Part of a small language model's weights: learned positions.
Each number is 128 + 24 x the weight over the matrix's rms, rounded and kept within 0 to 255. Layers, rows and columns count from 0. Numbers have three digits each.

# layer 3 MLP down (transposed), 1536x768, rms 0.0471, rows 664-697, columns 384-447
172107130154112109089105104089133152149104171156177133147128154126167111151127132106122112111133136035136126125115111126125145080062126143165186123111087139118124097111115119138178156149127114
166094089105121113134137143086133155145161092107081144140118126099164140136109102110121133131129090144166196152115111116134163112150115090083151126120166136137137142129167154102084108115119123
137179112122104131148145119119117104129124139105106081118135154159127161086090159133148111141130185133121119119121160144072114140120153106153111132142161134170073106162136108110109110163158167
179143096162100116088135114165134140128137123147124140107121120173099110090147135125135143170095160097099085149084108130102156109130047121122151147127180094160122116087185131147096135146092076
121159134149102098141099110149164179123127164111119139126118151171151161154082113135149104116133119116133131067120142125086183161112082096106171135114158114129174095125151107144140116140134119
131109110134178152128121134116180137152145103133138102145133105148168166143159173095149140149100128122191108131137139141093161124136125118134112104140161115113095105172103098094163126190110133
114111129132131152119128138141120162149122144108174095138139137156107115104171149141105155137134152119165110121128122127157108133145101135109105117108144095116100135119098146101089167136184136
168125141133105098153152119129109110108089116139151111125118117099108098157106103134109130171150126125159148173124118101120142158128134112094077144123129104185168121141143148124153113152100122
137135106146110117130143158166121157138135096153119117135130084121034130137144143159122135093168105113154107159120106122152111144145154179110114113148131170114120148142143116150163105161096127
166136154182104134120141080135130115112129131127103119120167140132108148073182145136145153138145136162131124128130101114164114102140150162089123106150105122143133140118142132176104154122111085
115170143172087142132075176094134138113123143125124157138114098132126105154129151090126129134118108098133145129141138083134125115125146096136115109123106138068114120164149119107141094127124154
144174113107092148092121109130137087156144131113083130109103107124156116138141170163131079108203150106171116110125101107111129162102128118131143104123139149115115132072161127086149109137113135
088163120132133094114092117104141094111144131135115143115108136133120127123178082120110148140113122122137138142127120140067122118123104152167154131166112134112098127082096129133133132093135121
141104131133134107145103104161125091133115088136094118170121135166109097136167148150117139096137138125132117135102152115103130090128162114103145130133142122104106109123172134139141135113109151
130161136124133114110124117083156083070096127115135122112151125114119140142154107124113124113114152122123095121094121109111111136138141122143128146135101140118066097108115118146123117148121092
146135130126125093155087154101133107146124144115077128153146152113122132141125164171163107151089081111091141149154114111135106081091137111148136122151134104118121112096137139132178115136139152
110133101112113144139087080136123117176096127161141112139112135153130171153117127115158130121122101141110134078133184117171143142152127107148112080149122130121114137111134139156079143118108132
117195113119105144077150058099075124111087117123147159156112147097061114105110070125121109170151077123142187111113128092157121119121078098173152145117107136139122123133127150111164088106183136
151123115099154165147100091177154127171110155137131116120134072137131081168117124151097132126100134132082117131181103140078110117149137144131152116161094072108122123071119153119119116110131092
164082099132129125128155149152122113088131123078122104133084145146106111085126145165115157117123083144114126164198076131106129091167134140109141152152141155088136126143121136161111139159140125
185169147160146112116163109174132132131099139115137104140086145113162103133113133081142123123111118098087129187148116094080116151165185148157085141170114155128145173148131113131111158165097122
132112139120117125128143111095104107127108074136155161118107101147144111152129139145080141164163159129141144141133114143133118161104124116103126138093146187140128093128136160136091072147184138
151127147088124131119167125104131104116117139144107118131094135063141089118118111111112152076128101097126175094118130159107133161109135206080141115120137120126084128087118104140098108117123112
090137156087103139126093200129081181053148113132128122134182103151149160103097125093117098185129116094111172164127116167143159145146113098148129101131129104090105101134140136100139118093096062
153126178162164132135136149142113147166109156147112154154170112175114111140117149153147119136144137131142148128118127128172162155142099087147093120137125184113116153110135111154134157099144136
119110133118129115150093103162125107104134103117122121116085130177111115130135082153095158153110144125097153148168121103156117138124139130157114142196077130137132151154087135149130169116157128
128130140100119101112142111143100136142164120095151115156134139131175131120116110096062129101105127107200161111140168123153151126101144143149170087168109162156136140133107165172119114099118153
170177119117105141107126061109147102127156129156120154116114144134107146121136164149116145118151121123106148120075122131194125146133145098149183107115146131149125136097084088138154130134148121
116159157118122140193087134087124129062114145115143117098106132091155132155136089129106124114167150160114111141157133119140097153167127099126111145108145181122079097105094117161153083179148104
105109100179101106103162134143128118122108152142108140094140140097193093153156113092142098131103140070130127143139061124144153125118136143137151128114123107121120118147091149157127143127139061
139139138115143115151115158112101122138102101091079133104114109133153109140122124087121161129138148115116104109128096119091124129158115125106132083093117125129118108116149129165147130105133127
140114123128120085100163084088126160116149107133132082138152136146126123128128177162131107143154128123191148106103138173126124162134129119152134145128112147115113082102130112125138110159160107
123142142100136130123172151138090163136079142106122139129108144114119133150094106140113061123102082157106084102116172136111139122142113129171152128150173130124129138069111147146123088140152128
168140131093152155126150095114166115097124133141119117135127124119132133101119122145182119153147144114180144082088111125108171161113117129109137148116125117090109111144110108121119129153135115
# layer 3 MLP gate, 1536x768, rms 0.0681, rows 665-697, columns 384-447
158137148112122138123127160119118095191144103122106116123173120122101147178093106175135142147148110129152133112158128165136117137149117107164143140159121128122126119128098149131129114134118093
164107092107171123165119168168137141122140111121130159116113111120174154118169154128109125127098131199129133099132050166132117143161121150149152115149138149128144112119111162121137090112116150
106104165153164094087112132139132114169138105107106111116081133178109105117118109155093136099201077134071138141143149187156150137115084128122114126083142127069136097142150136163125149114154135
119148159151129121125128058117187152156114112121122151155112096121151121142108176109142150121121141080137111138124106102102160134165147137129115130070096138141114134115126148133153129088154194
118112151099137137140113142133115133142147129132137119142175126115121131134137130103115144132099109120129144111136130139129122133130137194124096129147158123107158172152094132158111123088135086
162109117149154105131120132132117098121127129107137145134149144122124102166107115141119144096122131140135125095132113143107143111150133129136145099151113140126165146148093093124118134155103091
114160119149154098145147118099149168126119138081120081096117117104135143158119097155078132144116129149097147121126125106133122141082134105135099126133090114142214135133103176106162131159163119
147143090117121130106121169122158111127171143126145174104102153116196109109148182129179130161092119158087120131099154110105179167142129143134105173140115106156111131167084178138097081136106127
110114128124112138101080124130126153111136152165105151144151144115132119124134128097152099127134126163117106119170157166118104112119158108154107148132139124144136089137161133107139122145114099
101169100177110127133139111122113158152145115107132132131121145138162130172158107107161119094148095122113084107139087126114123146101093106083098146087144135135140095165154139150104144145121139
136145122151138110119141136133124100161089154154126147149114126114093086139150154115126134105145184120104125187138146117131166157112148117157128146142146108080083125093122121123113145131111141
121122145103106112090136121137154091115129143146151168130191133152146091106119142126125104105129105151117119160125156172106127137150114123091143107178137082123101154100128131126097131125153143
121179112149131162140084123109161166120149124118133170143145094136087135064152127113105096102137152136084158117141149138128141141140116101140128126142112121113131143141088101094136125162137132
125108141123138136102127090080146130131088115106107136156107126114132077175148110140140131133101108114140123089112104124150106117149132125082113139103122112132136131151124100145127135135103132
130112143149106158149102119100115130127120123126127113133129165099142133142128165134139130130141080160127134108131107126151106153137134137110117126162115140130102132116141124152105079108114060
156136168128142151111132093121131161073089189102132125086139096124177171139128120120140104104124146139123136110138097138149130131161081147140166115109150079103114152099102128164203127129146132
180097113104116123159158148114142137159140120125106144147110129171067066109147134209152152107148125098094154096150126159116105162065169094090175150132141094082151115097109134102132204096113129
131127144132128149169113144107088137157120132115160123129155143116090089151124118146154096154121135117121132123146159146107120114150151119193146119140159150154097150136103127142132158116139131
155140137089139092094104127142166147160131122107093115078132115132135171180157154141070150204094122126161163139137143103115129132110111138180128132096142119126151090103156126150134114156151074
090120102113140131093110103141139133106142101118077154109105110104099121137083166111167112091114088119151187118125120100146121080164144182113135139126133145106174136163124158130139086116154161
123121155082138113107127123128148116133129174127105157117150148135158127147097134155111134132190118134121122137117124109144120171124099109119143144144074088107113166132089127150137142111131112
163154143096138143131097141121113107136136148108111122173122130128135111123109155127110141131111134156148096111125150142168128093130105168095114097104139132160133107090144110141079117130147100
082115115103137130138086137149124130105086192154116132144102162094142116129128136128129092112146125142134118150165162148118085130158155157128129156126182123136146104140148113136138165195143136
118135123146135113130096110151105121112139124105153079223132154154126138125083129106161124146104127128131145152121120144162101107128159111095122128116132121146103114093120172153158135117104139
119123118154108132119117162116145091119117170145164124134130150135145128145118166114158123087161120154115142145127109178142143138144147128115130136162146149148124174112119152168133138145127129
177165124127146141157100154106119143184127139160145119061131114142104133115134149084168148122152100119128167085114120167108149121162186146162096113088107153148152091147091159162125096101130093
116143096107170079153150148130110139122142152105106100081153107101181102146117163151141094123133136107153132162160178174106132116115101170107073151169095177160128143124132139174098098136136125
107119078131100134133145159139113090130117157159111152164138119112124165113146101132151138153145103167098114088139118161122151147102161142109115091159124088076140128076099150117125207116098158
129110120095159107109143140139119175163096112126173127089142135105141114161112137125173140147074075096151145094096136130127174108101092146152121090149095118120143161117111085117113100148157089
135113145157129108162144114102166119097108136153115128114161130089132160135138125120131128153137135102158154152130125130184092105108151147119101145105129111120157124133114121087133097153139102
137081157157130098147151115112130111147151153103138107152126154126144116146109149123084141079106167131131150153105156126124144137137148109124162159146149151101130112151108141140158101090124117
143179135133167143130104097133108148142174131100133153149143109095161112152136152119128157102107137137116136140144175163146123154122110095133103151112116065126133182130118165074155132157085142
102139106152163134122126125096129126115138139138146130096168133139100097093127117124122101101154120143095163111135115122104177136118176106141096134143137163144134099141142141126105142115133113
# layer 3 MLP up, 1536x768, rms 0.0704, rows 665-697, columns 384-447
096117158082119085127100109146119110131147126147141119067162124104124097103127125108152163077180126150128107101122140141158104135103096139123150120140153132145148113126142134158119154122122094
148145140161108095075113137138149127117135100133183096085140117119093130146092162151146113153122081145106157119155146137125142126120151089168099132159095154132116125143134158142116132169116127
161122125099135128110123156131132123185140130161102086079112132185157116131077130125122164149169104086090105109121180166131109134073111079140172127153125132108136121176106183139180101116156099
100115110118122107122120136133110127121107076118128144148153182129110149114147117198117147144135148123118130137135140106136110132109140130126113112143150145146157089094166152108071123132125110
092172118107087132092118125089148148179086125086124115097100141135116131127057090100149132167137083116128126102152111119078117163149088086126124139126135130123104180134149122149144143133140150
139171108098111130116129113133112134122159126165075122099132145137082140133140099078118108110123120130118159138153119105131146168113171114154089142114173171148145141160160096114127124097155129
133139165107113127174153129095162125112149146124148111127131131100130094153145134147136115136132157151171130143133133146150082120126145128095113093095084120166188159126138155139154097137121154
141096138142122140185107126151134161135176139129114157104150114143131129167179126125152103134121087139140125090102168169107144132113110131122135169110132150158147117152116109119129143130132137
171154062135099104121154109138086141120150105137112121106068106157153146120141129175131127108130157139103095148160141151098154145097144122158113081119134099150116110101127140111147127121148084
113152209142117130115109116109142129121108126136113110147137088125131120113128116186125136113094129142158096124118149152119135141144162124150146171159120132154119122133094118128162141118157146
115090123130104079114140136127143106150087103133159109150148123157107130124154132149136104096134157096158120178145117155166155100117110105135103119142154120082109118131137119134075175067177142
136113089147170157147164175124141128151147123113136088155131128118140129129123135100137166163132155137120145146107099137097162113135133138116132131120130092147161096151184110126164159140139114
155145107124163120163178118114131122087150116151180125126135129141129108150129171153116140144092116158144131076124125123107135123133115133184132086154096145122106119089148146096127123157099143
143118152104157121117151111088105132127113108128092151162139144098120128128139126106135124144094130096127140104130152108134117128123125117092131131144154112138108129121118127156138160130107103
118096134096120121163128134121164142135105136128107120150140119155134165098120129139115199129123119118147103135167101143175119143082133160191167113143127146144128124153101119136107164155090116
154121156147155125109117115099129147081095158121113163073110087116121146126139102138142109087148150156110139107146124099147105106128101123126129125100143069096090147120097110118157123115116092
111158130147121083195104084180088155121117105101139064126138132107125121113117119097142128071152128093129114173200172086154087114114125137103110106143099143087115120143154190088107097203113082
164155120115122114094164133117162112164075139117113180124147155096153165104136089102125087177128110133151131159133121118126128149150135148089097082087096103180139141156107123144179104136123124
127167081094154113122106111146150124144117131152121157099146160139146152156161103131097108155158116126132157097080103125148101149138106115168130134076120102094163093149130135149143148099145144
109144069147081138094097163126144128066110145104121140171092134108066133132131142118153111093108109113154125129129147120177077104111103181074166130156152133152116120138129145146129115124154137
120106147097125105072125127143125074115094138151151087105135150147116077116156189094082155134148106166108163095127115125150155119125133136138166176139110103138118115122099140078116112113154107
116158129156084136118140158113148133095161145102114117128132119147132134131106136122121104103126127205083134113093144128111103116121061135126152129130143106150158126146126168111111142152123124
146127140125148139135115162148143093142122184163091131103120150143113092136110120148112147153140136143112152122098126143111126113158158124109137127122119125177132135143119097189145129148151133
147137142056147130120122168157085135119137132111124121100126121117110132117165135152101111099124132114115127169106151132173108114076147126140123081108155137111144156118112128087126079104088057
121087073154103105110123123108136133162144088152106124112164120132096142154154114149149144086139150121128117128140100139141158133072108128115133112114122143125102159135130164142148125165143134
136127138119111110171112106122103153135122129186134131091105126130097149137137147134167161131133094107114148115119130137091101123181165117134067098122131127146122119132092121142134116096131074
149138118125100094102143115119107084124103132107129143115104125117138156171148136087080136200158151083144135149116105086195171138169135140106125139102169158106130095119157111150114124084146137
092107129124163111141099125126117110138181103143143150131161131096109136099152122160134087111090120134127169157124146114157136164124150101160163116099122098123141129134113121117099135126108124
109162179118147079124147126119100149088124152119130096137078122145124104112118106112120152169144144143079098124085141132121079167139146126117144154110110145146148138095116138127130131111125157
118117124138111105135148132140116156142129127160174102166147141109170148127130147112140105122122119102134137120137126129114106099121077160150149098155128143081140150126111131130148145120147126
146158149064165132132113149114142144128101102123146141141135190109112164127163124105097143135093125143136140138128108097107151153113154179123078138096101127106125139141093102112141093148117102
125074128130109143129158146124117106154137126102144101097103109117148104155101171132169120142129124135116126134123152113139156161054149161099157115133118101095132136117137137113124144119097110
134132133133122152150083123115104115129151128102116103130143123116144156103134130110104121134135127136120121110133115135118167118174125157147139127163148104107119144159099163132164137160077150